Each number is 500 + 40 x the weight over its row's rms, rounded and kept within 0 to 999. Layers, rows and columns count from 0. Numbers have three digits each. The size before them is the row's rms in percent of the matrix's.

# layer 6 MLP down (transposed), 768x256, rms 0.0606, rows 561-588, columns 0-255
092:515486561532489539548564506525485485527492518511469505557485501468498481532498515557455492486446491519521568457488514515479453470481502537511539513516439508498502470494525509477525456464532488492478440504513480526496494442511525491426530570450530501477492469476479480480515483518475494466465556442484479511485449484519545482508474549550475537503504517495476506470488559480531580278466522480484466529471527538533571477486516456495531491490518498423503528410519518476517551449507493569461508466471507551494476523512507508520460500468594500536417479502540513515550521537469544450437505510547513517484529474522471523447505538473511555535692478490542494471448534509459510538452543514387541438496550467526524479428471529484541508552591332492486512483483443511475516498519568
093:518524483544483485515491462474496507511524501517494567540478452533508389502536474515537502554507489517408410467501549410418539538496429457471457453557507572489469450538446461517530412528574555481479593506521478534495488517520511561562504574527523523558503534452526527523500468482464496478486502478452456494451563534495458505481517486504504471512558465542488538481526549492543556543469472517472522452532525438437516529527462545518495475455520548591487456557499543461522456518420452483516485531556499477431502518466393577451504415403538503452422511482478537499474485458429489471568488488482500522500540562504451513560587484489520565487405489450475499543553527528499522510561493495537503565505502517513465499479564498453523531481487475483485502459486581531566547449482473
096:443529564500439537477516474527524581536537429456540401485504449397536498508478519468528453521477546511449519505538467472478498520523613508511466479511552534523511530552445454595507477564427432514452489516466510553462524559495500529507414521487537489463505423485542508526493503514559506525438483486530522468419487556442525488446519479511506476483623481581488463503453520474614479625492486515451530468488435522505485501539535445501466520514466463489508508539485509521499516570534518516490555430478508460486536543461518511469493475486489460534507455454518545454447479460411563464501509503491507513586501540484506500479481513526516517537464528549509511439529468558508497459523470520504512572507462481559399568455498458499484506503496593486437555468562506433523525493518455
101:512484522508460530514522521475533511552517523471542477544521401551436554491489559507422569519530497504500410470451470518519534504481526571430450515514468476433507559460449537561523495463420502445555590416583545513543503471447490530468579501488558482535463467470507547500474462474504464511467484472474497554514510483589461562516566402551538538484507525517469469451513487453466480509511572491587480475569466466479452581512577429523487535493505550521548617471495476486468476511426502495502464461472529456420536466479497496495490487567578517503451504525558484470465558454472524509492524437520551478469466499426467496510460461496504503530437501518562561502446452494534481493518499459471489510566507535462534419506486550516443526538497527503500446544471502471527453471498564
090:537555465453554500519462528585454556553569501482456496511479544476556480518542529531416576519440458507537553490424591481553439505471494506524437471512491503517491492419508559457463521548517480482506468529463519519539487559511500482449546505432466474498533469574583558506584479513507527485504576502533495504515487397504554414442507513460457550537485523490467483509455539502475537473538566497513456496471508539540530555521561496469503449482442478519448468511504513474471461546446521538573492496444460538461389471530429498503471565460522469537438462541539478570476540521508505487475519523444566424555443487563532533523491521497480455510508449523520502449451492538528524468535498444523472430483473448521493489519505560475462513480542523562414505460514428556491444448431515
097:488495539506537409416534539416478526585507436515460512516483556570522404480462479493476443503505461467519566514505531467542498512425501546503459529480496468465450454583511490502491520471535426578485484534475522574519506451460488499454552570497493585516474518520473527497521404408516464501568473496447561480543476554521479480494559546424514591546462474567468471522499588515531497470555556444575471526480515474516545494446440505534563526469547520518473452440484537460493524513520493490504551493497528509489499511512493567463477524480500543496464428551496470579511513535501473458472464519517464470493459431475509394486480546487503579515461511523477485469463515473530510511484457472499508503504552515482523491497473502495446448525541349517537493517544451566526559539436495
113:530492475546538558487519529522515492531419526521516489511526493505461445484541557470491527555509448513525479573484555512482486455473433538445532491428529511429400571471462482489480496552522456486489556522454505486432502527414518492434572458546470468514501508520508573463443484521494483523475496482544429538567525507524480508452499519481504472550504512479456514507404433508503492283488547572503418525493536505537589479544541507491465445543498498566499492511535524531451516496548449457476533422490443448471459510486507557529504497498535511500523570538536481538522556494483488487493510437466539503512460502510464447502519493484560562463491535457433520482479525539538453519508530498510544481517512494501545446493488502509447510453515655531501485490498467574539481496464573
105:484527493540486511477478543471475513532491484459496446473535502466506387515496399528574448473486512595527498478485517451489513460464495492528621547505558496448455487553410443530533501494482428479537543465540547573522484568470438574502467531473449473483517469417514444492463473543465537539497541483530537583565455429501537447487512504474545460500535511469499483550456470519532515437546499553438510515492468552518474489480519530434477487524458411489462532547541494528488500568554595533498500495557525445582497514450603529494464529539533594509474451478482505469492489495448548496579470514461470456521497501462506530503527515498488504464523462483489525481550489518444486507517552515430464574526491524524441510510498461385522565535479470489452451487507486448490488473577558
099:498574482385493475447487489491472512539513495523447476493524504466418531489425485516473482510526543480564472511483513520523464473526538481493510479456536514575561441485526490450457511538492518463497500528448530494516479490507528524509524557533485542450427555486475502529459492518546439427505551538525482539535473443537453479510522551502547538446547479472537577448502534433447506393488535543522547524510548493493516554470576478461509526547454486561521481483452529458463498495515558456545520594438460461544478541468567513487492489454445398527489485467501456585520536487473531501478532496514580511501509468508496491568496486513586531507700458476521480494518504508515505535496532461462461494563506491502458425480492532521552505528429380508497479463551464486487438472520444
090:526525495477472459502484460543585538553462560458494445545464418511469435505426496484531537554462532454518455491439534533499498497425518491427470551498456514553488496553460566508426489519551496508573472504476526537540494470406454526487534442557543495581481600544483489563468550461516502496516477470480506443565526476488495497510477477466511503555491489570524448475442487515518479531491478438447475519553494485489471467526536459494448504458463532488479551552471602505548519538494556490502427574480490509453444469532562599433527497428468457514431476525512524529503493437543541573441574463436540565548545461511474514474513425500503538519517542495416509534470534508550479483470450476491569501531465595488467481506488485499531499521506566491551489459534496470463438552460535
093:502503494450457500542474458481494496511461536486502491501564483607504492498527499432474472496448554502479479545484501507515519584537558450564570463462515441545554507542455475486554509529481480542475456437520448497551559519455507511440541486532529464493550484469504561487489519535445545514491521460455431533533448515514500482410580556449532512547509479634527509467492515496468520525477490514548455466520459558457447502540525462545494547495494485591495467538535454483499552562450429439496475469561439522525480513439465481545507442401488519496445486594494436485464503446480391476512592441528473441444525478506536456516477497487517535548462519504467523515437516456557478529541521482484516520515555483477486426457479533547530528514452442639502500467465489527504506507498546
092:495530499479578487495476466481471444517525511474530502499545520530565412543492447458466508460444431459501467439512474480465494458525535495444395516505461519476511497502531505522546487569518491494525576449541473442575482487447517507517538542458549443490427484515458467538492466468515538575460514543540516510510522440524493468448502529462514460462487452456469569510520479514528480465435523502580461470500483606561522526422574466497524556475526367544508450469455471510473526520417516546445477458510549510562500516478540527511533492477479462457402484539532460478564541468478509525521471552488493502597541499551460476515543523464535475622443550519492550468495531428571530492571442531467521526511499516501514497506507526471529569521513435468516505519561485521486485541604490
104:495472527412546448522496472472537513455448494484469531465492522500538461480551506548511460451568501466458480519542561537478496499451552468495518540541448527521523491489531515513468511476565475489529616539498572518560491566525413499538425468540507522505470443539513532511477501580505516505583502434472545444477471423446556496512436490513464518540425489588582505508455535507509471479517462512501486473459466571455549554456502463563487542414420437501485594462520506450459495492491531563541496482510446553466510522519531513489492441525584501563506490518516509509409512425505508495511441463559537500533500515456499443434509488479540473542575500497482466449500518496498562500490543519506467514483557463476428500426523453514529470530444431518555486591544451482574511575483477
102:506458498531516486464514478507403599545485478519517488518521556479513456431463541515515455491428487494542437474548576423439501455473504492508465531501548510422529466499463477424495522500508527507558565541573525522526483447476469497369492522506533613533534481454441536522502449530478421443500456500503488547466505453477563512488555538573469475559530518516526509543502553502424560432612545502535491549526474496540555429458519423478502452488526527523493470502488494458438462485447472525458504463478475534528443506542552500490530553530498502488501520462531508477482559484487466502516459525474490525479495493510487478504465489559591537476594469513506521524453454475518414556511503555569482435450443567464519547499448454526503471528558416488542546487427505492489552502493494
092:504493568522506520484509462534443563533536530513533497452483466461523475501469479491488566448511429525544500502495547539490532516520522493531458504525499518510468484508504580487453507460524475527491503447446487457534486481437538521549555477495546479508534540463459522465458500437512515477530505523501485426467416559511554516511479471499499524504436534564524451489450541493554559334478495503490472471482508459489583452465425454515506569516484510495493487439441531529466547501556493508521521564526478541448491458453478516494501447502478454495531521519522489528545486479515551534498487509471489516495496549499515527524498507477510548540787472493507442500490534511567452523494445494521532517505499503491485458455517464490465510543444355487509493507447440504545502514539531
101:521483519490524466490446497469586488477521530494525481517429498467509484533475497556490526424522468520525464525512495460473512450488569549515430487479593433524545542500474504542408423495534461433419460507486426463548495521552514469594523494496501549455459480446485496542458616480548494580521500459577473473486516488553454520478482447477421564482514465483509558508551445532498457453448503529522492464554568507506484579482524501543504490523449420477569484477454489525496490495493470495496523513569528544439527455472468542545535508438487459486515540523544532503484519520514501597532504449514513513500429490509480470461473533486526534489592531522533526572556473517455521495541605465482476455507534444613480448491535539529587452498518487483506456501462427495485446481583462
098:497528549521589475463466511521575485504523539482470526493480446486448538540514562447530544449542494442517410477475505489542486517521468500497476491500510568547503479496463508474497517471549485541533536437520506472490495506445469532538526479490534469458422424418469517538443463487510470560460471471550431473471502515476531551524506481505514530469497482541545481521475581533499452516431568542528476396519475519458508465610540550450462567487541454517534557474543490471468552600482513551527550446517409513460464488484549535559495526484456475458490504476536465488531461513471533493539505412482424532547445458529482571527438472520468568508584491495440549544564497510547495500500405447475521439571496468552465549488518490567560524538507447499472517535539454525500450500538407
096:548479532434476530478511488511550485528508435457547465496545525424430492494457528508506494506470530535489591485515501494551536552494517441523451526503526504538485506484445489470491513461488544526523541533572489476564515564507543461516530467525471592480477464521533470487439461474432494574550457509479515480368523504511475464537476531454597487467472535473510450482570505518456498532521485554435430413534479532478574499511482484512411558479490525520451503572480580502511477579422449456579512522483556539551480473486505482532511628500471539542511485473433515543513492462560508495520517577468553554464424473485549516449504490448470447484455480496580442530493473469475450494484515539542574428539543473507424509470485536495480467495474557533521506492554471482524412483503495
100:533490530517460537453533468587543476543478444492505468501549536496506515490546483464485455480511428511528478429452487457441557596558471536467476472472470497518475505464417485485529538447504469503559514501487503445499607495520452535509456509487514497488556462472518476508573534481464506487493532446514475515445501490500475515504558499423607476532452444516471459478553480529459457520438552536507472484493403431474513577522463565492583571520530536550445577449460568460390486540513567486532571460438503465550485550558492498506516529417559445511477507519549518461541554534504458537460524495594544588528573452513544497470550529517486479531472498488457489515549480535464531435509527512553476451539462484553492534470450442554457490484465508512477521508508485493438467532467487
104:586480476495540564508548489512548500497491474450458579517510435519572525455474446485541552515499487475516565493516440534491567469521489416500501503529484586526566455516505498460494484514558496473471490468564442477473427478503550463515482518442409530529468484481508500536471542457489536517522495555495503564534558500472452444462487516459484499461580452522541530540515498506474439466417533526531463492582482555509488538460591569531464455547587485539475457527425546444498473502474475477511574477459495478625468529518494495469523516510503481473545487509531511532472396459455546525572470555509437448496453477526502522552487452542543490458572465512473503472396535433490439531482506548459510538495500548507502476472473528431422541478503515524471540513479471539396518492541466
092:475540416531469510466477527523436483459536487484477501497548455505476490494550488456481519465524490461515498438556506559568481526520485522469578454510502410467499562480566498583505397504494435496482516506495517510445472403399550490484536521488554404486429498592497477465433561580509472497514446466460541511500414447547595486487470499446575494501525530520499507495578538466440536466548505549523512492432522465481491556500538584509478506577497481516533541445528522478466493513500550563543541483516432493490483516510459464553538484581536494505414516529424457500546543501458498515535449555442529488519487527494541465529540531477474490529539503517476481545490570486449513498470512558538536519464472494459538481530473478524460478484446377489513524470457546558456483553463517
098:443531589534452580472498406579536558579498504519450473521505571454467442468552547565446497556479579484569481497531482415445514487553453452529477480565540559541505475512451513509478498474449483489510523472458511451478453557472497496463535442557462543467477474509472516468488516504532526489489489522494525479528489488518484511507452467583483545598498434537520525477431522533470532510512492482514562514520467493540487453493428553493471446518430473527442476516469519564426484446503462536444565490536467493470516455454508515429546502408473470507567558536501532521475479457543526537464482540556531520486522485561462496411492461481530515563482496564450537469524479440519465432476529521564503468481482560490423517559517575533522555498481548464489560490457504424551463549540488
092:439488525562475426523484491529492492544481464451453515517456513530526533481434535563450483503546455536584503555615577523509501509492562476558506522505477473485446461564494601448521539468550545485492518462533494523488479602499508527478426530497531460458532458445461512515552534451457531547571532461541471506539437527434548507426557595510504477528512494482532509449473510549533403541522469452530421481488525494521559522503529468480538548442509496495502495465561499510450524531503535553459586481472448504501494429518489463472460530477456439562522534537556485525523486506461445555482456514463426469460540550520541476513475479525525475528459455523472512484417531562457532490494498458518467508491463526529552498525419475448509469545475502422461502573452549422523444435498470
102:469506521463528542511461489546563489533469472551522443508556557503542495536450474490553545428480482519422443441512490421369440469495539508482518542525485526519510588526509448485500551465489498506525529555537526515506537463485475515504445502604491544413549465431485485514517505517440513500469526521492540494468507521476502469503491489447378536514463510442550461497516505480480503467560531538548491500504438504518520436525560530527480452490532513516428458475530464510562446502478501495498471556528529481512558496522500443514472436555476502499500485480520518449469410477483488526439489460496490511444483442567508511494423557520515516558542426538546516570520443541561466485531455549522496529552569530557499599491520485403493523602465454500449434568506494496455596489501450
104:515478493443475527522496469550433481529417521463470540561469515484487466485491495572496475570513467512541522527503443532475544429533548498493459493534507492511505428538516476546480494493537525499541573500481512495488480453491526455485538468468495499492479504558477518445602509488506494576562530531480507452475491498521406496446557537458488527422505453498489479490477516435562521535531562489489446493471490510455461512584488464536585486549490516544463414511468571490474546416489548417443566620543464536480499523527541474537486462601575440577496562534528447456460469450487447512548430515497464457509593485497440517504575384505543528438537418483467514499480480542472487477538533533562483501544481526526510462533516501494524459514506493417539468524514497496448541531522502
100:593531508489443471450526474468511497577499530498516480539531462489480447444539513511474458503551486517469423479461539437517517522523493445552524508469551506565494531523465490463455519481527539517521525505506523476476525449448546566470526484494491572532452518498533511507501491572493565482513480486494545532523557506484449429526498460600533488447503492468548525525487569541475487479533443377480455456536538493487508539436455515492489478541472553535536534495550471523454466544438506512498544501466460492508520454494588602442487515510510493576483462437496415483438583488539484453506560436523531538527554486458494487470507443518493488552576439588517434508533506519501452455494478498467542385473462494483447489553503534504563428493509346499498493479517461521520562503567451
088:503497500528547476500517522503523567526477463576435437482506535554509493536485541493517537546517450531499475517477485565480438523525446506448522468459484459466470509472508495446531509512455455545534485536507498521493528483544515561501476536537458494468510538522440525553473488555554433481539494519584507516559526480518509507548471569522467478512446481565559492527505454519494549350548480549510457533544462492521536434532455469514455511521530526508430549497541494587494447425472485483500474448490464469465529526459475467544551489501486485542533489477497542463491504481558482420457488529525531471417500471448505497529458498497544517491655527469510453532523507387554498393539453584503527514510464596520510473494437558470468494506471361505521507487463454502474521545423541
106:490520491521525536507517485525566570508497467475525459466475473505464531488480428490507543494494504566500497542508450534548513472518589465522481562522439526479381460490542605537512546524510515496501507482489502491469475514545431486491512462460515514544508449496467432510421437501478547499524470566541425507552436460526502468487508467475525479554461516520537459521553456519453596512541495424429521462536457500490504530463477497527487544519523440612520567470480506443514512459538505486489536534458521547572525467475468476484486464537482447581427441428544480509550491558588508507522437475474489532507498458495544400558503466526465495494621462510523477554526480516491514591491502473452427500528518530507408520432440534508507497580518474511524481490559476523483464405537547
# layer 6 MLP up, 768x256, rms 0.0663, rows 562-588, columns 0-255
088:551517460512393506529508515551466446467486448485486494476478478396583489504513495495578519493469504517459534478518536529535409534471457451400503439468503508501501443425510468502575479456493613559461488509521508535503473473505526489438508518480504477472521436509530487468481534548450533475483492569523450525421534524545520470443527502547480446458504522438470546472486542438423494539507480444463544524453570523487467450530471502508495557533480612490488486542578486563429483530541529439493484490450491489478513552464507538492513439540514494526462539502580509498547540482504482462591488538542539413444560529505524554472568558511451463480463481402502507487498517530548479549513550521552456480468472499536559476520525467502497484445525482459486477437516512515528572448447586
099:474548483512503484519438515467473518480474474470479506573423459432541492522582470473502529496466497493595570506555491450521448452549582485475568418449518449530511460480487533480510496460421550571478520557480555537506465452540481532502471450563505499445571494470402470523521512559477482535561442567520568476512400501447497596427470459492505477470549502531494469457563513523456535518603522474441519542522559465521506494471461452509464470545549470510430518482512504560541466531496490527522486486553504472528522494598499531474495436499491535495567443443555419433492439479451496507483475514499505476483505544554508490482486430444549458508509510528507512494475545487446489436489518494511494571458517555487518553462474513495454510503575506481533502620532445517536491481515537
101:478522509471464519493478480480553457555475542470510574523480457540487497503518555527472516473570453496454502465564423507436547465505495450491538478475385467536514537449573516531483489421493443470504506510617517514511408436560528430485520498515438460473544482575487522396444549486448447534480488503488547531536503460485524497515483480565495414516457458490509482556522538499517480491580526488539468447523505499542531526468467494499530427539601479480469526529617484514536489515508517497502486442559500505511442484522498515453449497581515504468523518479529515486547404518530538517571468484498531495532431458440489483470450492560557528507446537554489600481423471478456473514503481477540509454505552557430572494498490508545488581455544506483570539541452481487505514489526540
088:449439486546428482406434461485463534558554508506541552462491563498492530463573434486485512474496502515546502524526532479559512509445533435505540442472477538515489498495445506441458466457458568528417488526551544493525542417499468561514536464559433454490592501544463549517495468497494463474463441520527589517522462482492414557482532553465473502515482442522506545541554512490511488509442480445457476537505532477433514566535416499560458464516417491402461520500521490462522454413541536545470548456511509510498487494562522524458561489482470461503488438549518525536434404496520556513560490516515530513473537529420474518544511533535532468499498494484482486512571481516404456528487494577508512544507516602462484516465498531509548507459550552493454542440538490466476529525495530
093:528506493562555518521432570550485436532547497506492547495547542489509534507536451559552495516451486474529554451513509477501564471443430490385477507504474500557462505498495423492392490533449577523512468488531497492542453496497513531479471524583511452488474499494516541489479516539513500502445444504547519463409497524504504485518447467542509497530474445521483530459544521470439483558515437510381548506567509499481548428531536462457479479465449461505501440556526476511532452485520492490461433499488511469485470481475436491554502497492417538529528558552524393518531535548484484465474497491537518536489550452512526596444477536509502520459306511432470511561511458485457526531518557443451520499468461511526553552416536536542509492510501540467485481519528500471520493462525478
108:499491531520392428552488503437482481549436489493440550554544537479488532478484588456487493485477538546571461495480457600497460472478486481493516503508362440525485554475529499476471511532465525457503479530529541559510429527459524456452471438467415435476574422532504536503516501541542471450504487486520501477453524458499434501536502574535560457459496499597511508534475489487501531540501517502553436522548474545578460556508434525494401497409490531477411519562514474520546476485493523456515507508487512472522517514574478458483485512500547499554446510556497491473545463498537425538471497541507554516420530516453462516500530488520523466483487550487512433530431501444443504533504474489492459489430453544553549519528501528512540522396469553446522479555519517498467453469502553
104:431507477525447482575481523513586516561458467490458510473527490556531490562526444509469552471431511470584486482479443472522495546502455454481522499475484509469454504522519504419602471487432502492455487578621533580535428506464455491522493405474514446457482495473507480511586501516460449502555562447492522509461484481456474477445511504511527433548526634510460493537560448506495527503499420462460498549500482557489525526530522488462562437454476456437499517569535500561543467573557543495551460474581511502503481532521491594495531541483435457535441440593512530525489477461492495527449507504504406426525479440471514502496534494486473453452468455464487495498484550483533575509504554537521530485496518516506499484477513470519457454490525540508452527529549510522500523502552516
100:546482527543517541495482561491479473512519524509491557444452554410494462469576517493484478519498475544435526424497429503515403450529512504448474453472501442514492454517499525443502509409431569470511481504512570540467450537524496396512486514473475538509482537448494566474581536459475433522510461462538549554474543420495466506454542529534554526466451468511518536451578513471558508494518473547541547571498505488519475521436503484544486518555528544489555478467571509510510558499462479506546434474471562502594457516496466510593487562567503475474549406481537447557527498565425521516498518564480490483510515451460538485478395481517475505561506529472451493464503463558444459496537533527541424458530481493539527488555513522532502502503477507500570505476553477498476493482417434
093:484466510493512549495475519436515457416490489549530508503518496422502521513587453522493476489550526484463499473529447447553517439513559557488475446454521496506549508531495487418538471472420488474465427516576522495524529428547553461513502511471491462475490491504540487438535562518442502530476450535526434514457510530494484549515399517497506534556489458462483505568525482480497563503449508571547541411536502485514508470451467461531481439464462488543530484543510475535511452459501349497454524447474512440507569551548438457597481457539468529459520443540457445492539501501450424510615465485573481458498474579506519494427495524516529507502476493512502551541499441532431487579555535493466437500483480504510537604491511512521531485486488504490533446540565501522534520503528451
093:554509496455388514542466552522483460506504498425494543518572447511553490522535467512535469492477504449493497440500477553539524441572498449457567422429503496614467524471474462496523543421480507530535463502521487427491562461523543457407527468498502485470517553510548522514562513487541550509474475530485509492461527516532497499526535469475470502529447421537537475524492513459428477541594458467502561530589493564485448528562525517455456509443448539403435494503550480501500519481546475458384458552455457494505481478455467506476522520513520486517483461508532495570523500509525541411450494492520446411513426540476547500521539567522481529479456531515467504523471548499549517499412519497538505380543518475479521521503486493543429498509541494548504473556438497553471534491496473
088:530485516504450479489382414524530508500464478478490547576413460433457521459515499514558506526532549494504480525495473519501562431484496559532537525485505563475549488546472556410458515433437503552476395547507466602493461493508523461457485466519501548504549483540571511514510565503524499450572459501505475570417551537522531534497489504517460525537514537547531528482508511459496501548512550454492487549532534432524461514508468525482485470444511605510454508505481614489500478529585510551499469452501475412491511466541423479490472474476403488535537523519477517524484473439404498444496544432496506525498495494461524432558498527481486517485437512421553496526477519525456495580451511517465474509457465452525463494475536460462520573456488498498508522427488487556502422482484444
101:525459463468492500524511530475485459439485524508507491505500584504510496435529432475457498449509497442420473478569534566445481439456539460418527476528489511506562504455525527469500469448511519441581538547514494506524501454491445468493464494576476518448519477549517561486551479498489442463533491555467492498511465487453522474544431494517470536566416465577487418479524463451481492504565499512495488488523492482461459527527431477518465508476527469509462556483472558515529551480524471550463513477581476562633553507519498571520526500524552510535503459468448491505461477520569449500507491539478489482528491583477492497498463556468604495458533493540498486453502433498510454478415574586496406546477558443447622487467417474537481464495503537490564495548502521446515486547468458
097:510537482463558493459480513577588472477574526443483517443542480483525502481475571526528490510551429474597493483428534515494522515454579474392501467553455386552483511516505542503478563451488519553456479497483501468522514496537430442520519496515499449563494574465467500447458535474449449500559552510506481495474569495479503458408481540532491444406515441493469439501524538558456464588464476511468448507504464556552500455504525493502549556532522509471540494531583506528568502547485474518522514540492501517505498459522471533461515535508481409511460515563504499486506502505409544510494498449467476503475435463558470538517427446471541441561476507485441537524473491509385509476463555574458496461453500472500580523488452530461517517488552563509470504486520528476474468549529454
093:579547572434531531481446488437483537518562484544461565443556568433582478563543445508442479438502483482538498485539510507486509459520454458461499555403493427528457499505564558477470490478523481561571478554553537537517468541501433505508495457488480474486534528498452509479530540504516438561528505504520471519479529480467558557490504593418491425533503529537451548587488502529450503470509446521519485479457529476525505497484437522506462442477519551520502467476515506522491530480497514523462530458618500480507545576470503531494460499593551456464584457496543469546544446505564455533537447498527545465533488481463560485432445544503505428516514522436493493445472537452517428502431511484459427517542504473509534481410511465441516496475499512521477523486508416515431518521481485
099:556496416541442475558531490473451458501478552529459497502486505544549535472531474462553470576449543525463553397515470418527521524465539482426522553499460579550450508510508503502583555462516521480467457450513497600600572492482494510502474521455428446483534536515482518523554551474544479520562533504563504539528537448468465549497478506557438437509495431545458530523483547490471476497505542489483477504539448541530477528506465413509497489548487485480462474529526474487542484451461482498443457503476487459512550498484446509479528544497533483458427510530524514411466346488380462488494485555547524508560544520508533482496472518497494482487505531494473505516500491471479441486545558498552521562499517494511480495517421511517453580506479556528496441481438416558491417503530519
094:468536490526470458456568541528515483498536486487444506511466558507515446525512515462462444430562497534495484435480494440483520426561576464448505485474480491451532502436477501503514522501541539536487434480504507508535528553487466378482430487510446554487532433568497490474522459487570438484515449500490524446479457496469554511552468473451546515539562531464530523540497581444481480501522445508489515517504493576542509542525438456561452449555478522584453514534576467472531488491498512610455575407479494471504493452449535572474506575548444545468514422445500491498469475531507470461482426464442589542523517514488457563492502523543504549500488437542532478486529493538481493465537480488472468482504478457534480501388511535505536559460536561507460463512505426512426469433515514
098:530496529472467504545432551525528518459469416450540480498541476487540517463532521443420514422497538557494541483520519573519526519524553474440504559481512396487461521453550457447570501435579505458512505583513471511521515553514578500511508487491442476516447463493530460555542466506517468529467497514526524474446493455568472502514470503508583482466423489433468487459553568492462582533496452437517433411525504586477486475472498514485434516473510537477513509536555541546519486468497493468501566508520488507454533541481526448568556548508437477585537450528519498444512468510480465439536479560528486421589451513506603509448505511444460496489468501444529492469444524432499457478514474592565505469518489505543438495434447473442553505482521500497550502515478527442502534469514512
101:548526476486506475492483458441426449566519453477504487591544511466534556511503467477490487534542460446520480474492447466538465479535524470554510477453522479549419468475540490493550405460429569537448420528520532465534447501524555508541512505465467505462499496572550529537481519485551440533500424421506510488506420498453575540476508516501516447529548446499477486532528495485526575510445480496533489462491565514480424558441461481502494482481531501520465514501541450537531489445440499514508527559507606433556498546529514522490468443483490480461546596450515493468553515469484516483533528472573533509581588535510465531529457519454579548521470507543569482435503485482482488472535510465500496448516486501465498602449471487480574420455479525464589469459495459537407472496521481
100:474486552541484507499492498468516463491500454522462494451456511490446510501535511537477427451460536520503530521476550490493477508464520488546530437516518472502489542472515560402488530444465499566477456458467500461512434483459477484443458455533489516477583420520533562481460451498516533510546446491546567474529423468435506522503510517460494510548522501512568509446470501553502610513501472483524442460548576483483526431477501548495505516484540550443532456603431537500484517529556480483505456492463469491436435514459418459483528507522543514518464517557446515520544532521496561388473465518382502472509547467475552545537503478492451459520480509565505539485459581566423457448472560548493531445444495547495467493441525467468528454475532577466468554504569509588499495558470436
093:576427523527474521454478582463436463552521437506449473501443527517503458479515456425507525490480524442513514504478508498519477462571463534521541460479526504450468516579531564570569477432544449495571462507453572512465472495454500435510493505627545485541474527538538508449516490477507534518559489514429524519470485449496440526513451560483458526493470433465474549528497593424504516526458470505477520517431509471550504488522472484494518547502543568426572413495431476484506405505545514560516475442470585564448478526496448457543547507479487437534556516491502470536529510450528561451492542494516466579487476459523503499513516509460479509471491531474515472560522529503517493481487483546463438505507468535385536524510448569477438496482485519558462530520438482544420511510540504
096:547528504496487482506568417500505526473452420500430485452539430502495525501548444412515489514476535467494586451459499465529496448528507497438512428549517538522454567473477512404548397493563440479497510542526536438467483484509455569504555519540496460457441538523454487529510529517538468499501512512534520513454467509468493474536528532533454527516492447529463514494443519422467537493543496546569505484511548524506412481546443478449448554469449519459545479544527513515547448470510550432473525481534509436531535524456477526496472553500532460476556489559582503510481488525478567449470428487493513519499567539483480490457488417509518440537469480413455530574594518432486462536474567494471500484524515496473534456576497430524473504435497571457458502496516504534590577501510466
088:495430590523480501522502412516502429489464555546482549527490476512493491565498574506528504530510531454449484494469460477540510483536540552521438548481484551514542459490477487482568526479508569466493409438565443444515530436499522487529549498545529543513457515557513419510461535516485471522508474493434526475506561457428491500436535490538499523485539549533400511565511546407493491550452515553548448544596484550471486489525472430505446469455536498518442470598480538487536496435501423554476576525476574509499586578488488414523497494452510490521453513498465483443454524485493467531517544461474479529428527525501442484508459458484559448478412536437476510538510447483511498520519482465529518506522528499546466522426489569526581506526509572493532469470478531508547516467533491
102:476431503527568562568473496503435559539511507491435504514461485496489542458532570455451482489495480440462491431568444515537498536474581465494517442472472495486505501541552567484565491471470503541428461482582504485576489507473452476538453505522538515536491518512489485495516452437449460450548531481528493501469450456502552597515540427531502445509546496467467433509462483488463485535475530528453524549521537565516539458466534475472496472499511561522482516557494475518533458419565483550509436473533466415543590535483418516561439487514542501492480601521462501505468470512434513485570532473526515489535543518471473516507470481493549555486494526478488476506441501472414419495562522459549492503456508449447486441448478479529454521409572531526501508515559492568500528375527494
101:544443515559545526460520439534514471528577550546523466470455485482515534423495494542491477426450572484473605545502476509492552530461482513487577554427483490406537531510418533516524433454463516538504479477474407495523542445515457545501460507446535518516467467538524490531454525508436442492440502484526556573511418513445513557465520569480436505589430455518494480457504485410512530553491425516498428535483444499498454393444531517535466433496506478505596484510544535474518474519487450509486478562540518560508452517482423557551474480503524477498540423512502431476456478475515463523452503511505493473519418524505466491488524523483523549491415526531505494461449494508465510510475474455474495474494538540564503516503526512480489441523527535472537539443495538466556582493452466
102:561565536563466500497521550521477443576490407465432558492526529488493488457493522481530491453495439522515488543495535548500445486459509538446431501466498514562426560526482500487491532471512518519553501435543520506539483454469559568558489456482462500433582536471474430447544519530481440459528518515553492477430541441429503450529517528482543453448476494504463473565509532481472587526514548478477536571486480526567450470468508505489549492420474510505467493473548495507464448438537386505432464443528483518500468531563512441518506521483519496578530479463515396543471520546479486442510541537450487560470515450507495497515506573560455433619497501467498531446487550532497517550453594499513467474485458464516561515536521476472503496466508492513553482545476481563540495559556525
084:568476474517497443476492460425531488475519407536492616566493501552472582555511534494491510438503515487549544509476459517516475482523561494469544520579476503466570474495484467545501448422470518535443472421575507505458503488510490477506463513522446459455414500542511489519470453526470503505456413499441561519528491488493464525476516508435479506516544533506473559428528499567558538526496592476539493464418517503567521502494561495520431485541473455470446525448448441547479491493522470531473510470491486530472532543512504455531521497584484522512464512523532484479558483581428446539552476494543528519584478486442474568479484502468467528533472551470548463473469449525460476523477457428491520495543541427492540514514492340494482471473451509522522562493559487540510454502429462
107:491506481544541440488518507475552494483546472512497425470581544470529564462452523451483489486413449460530453498576461493475554484559531500521490518509409467446514395463515546487502469495500501492563485572530425524548486508516503512462507487467445494535526544502535453461503596527503445487536474523566410401523491499546468502451442471484523472509492524554548453462490553443531479545556516486440451512525586518533501535431453492540475435490491491518450479556487518568455449444507481453557457472550470564540473548524500554530526510471592503532430444526491461500506535473504509464532485482480561463412509474545511452423523509494493527552487498493484505460463507545506455600474533514507502458501471462553444501420474548519497587483481501508552571472491488474446510427549558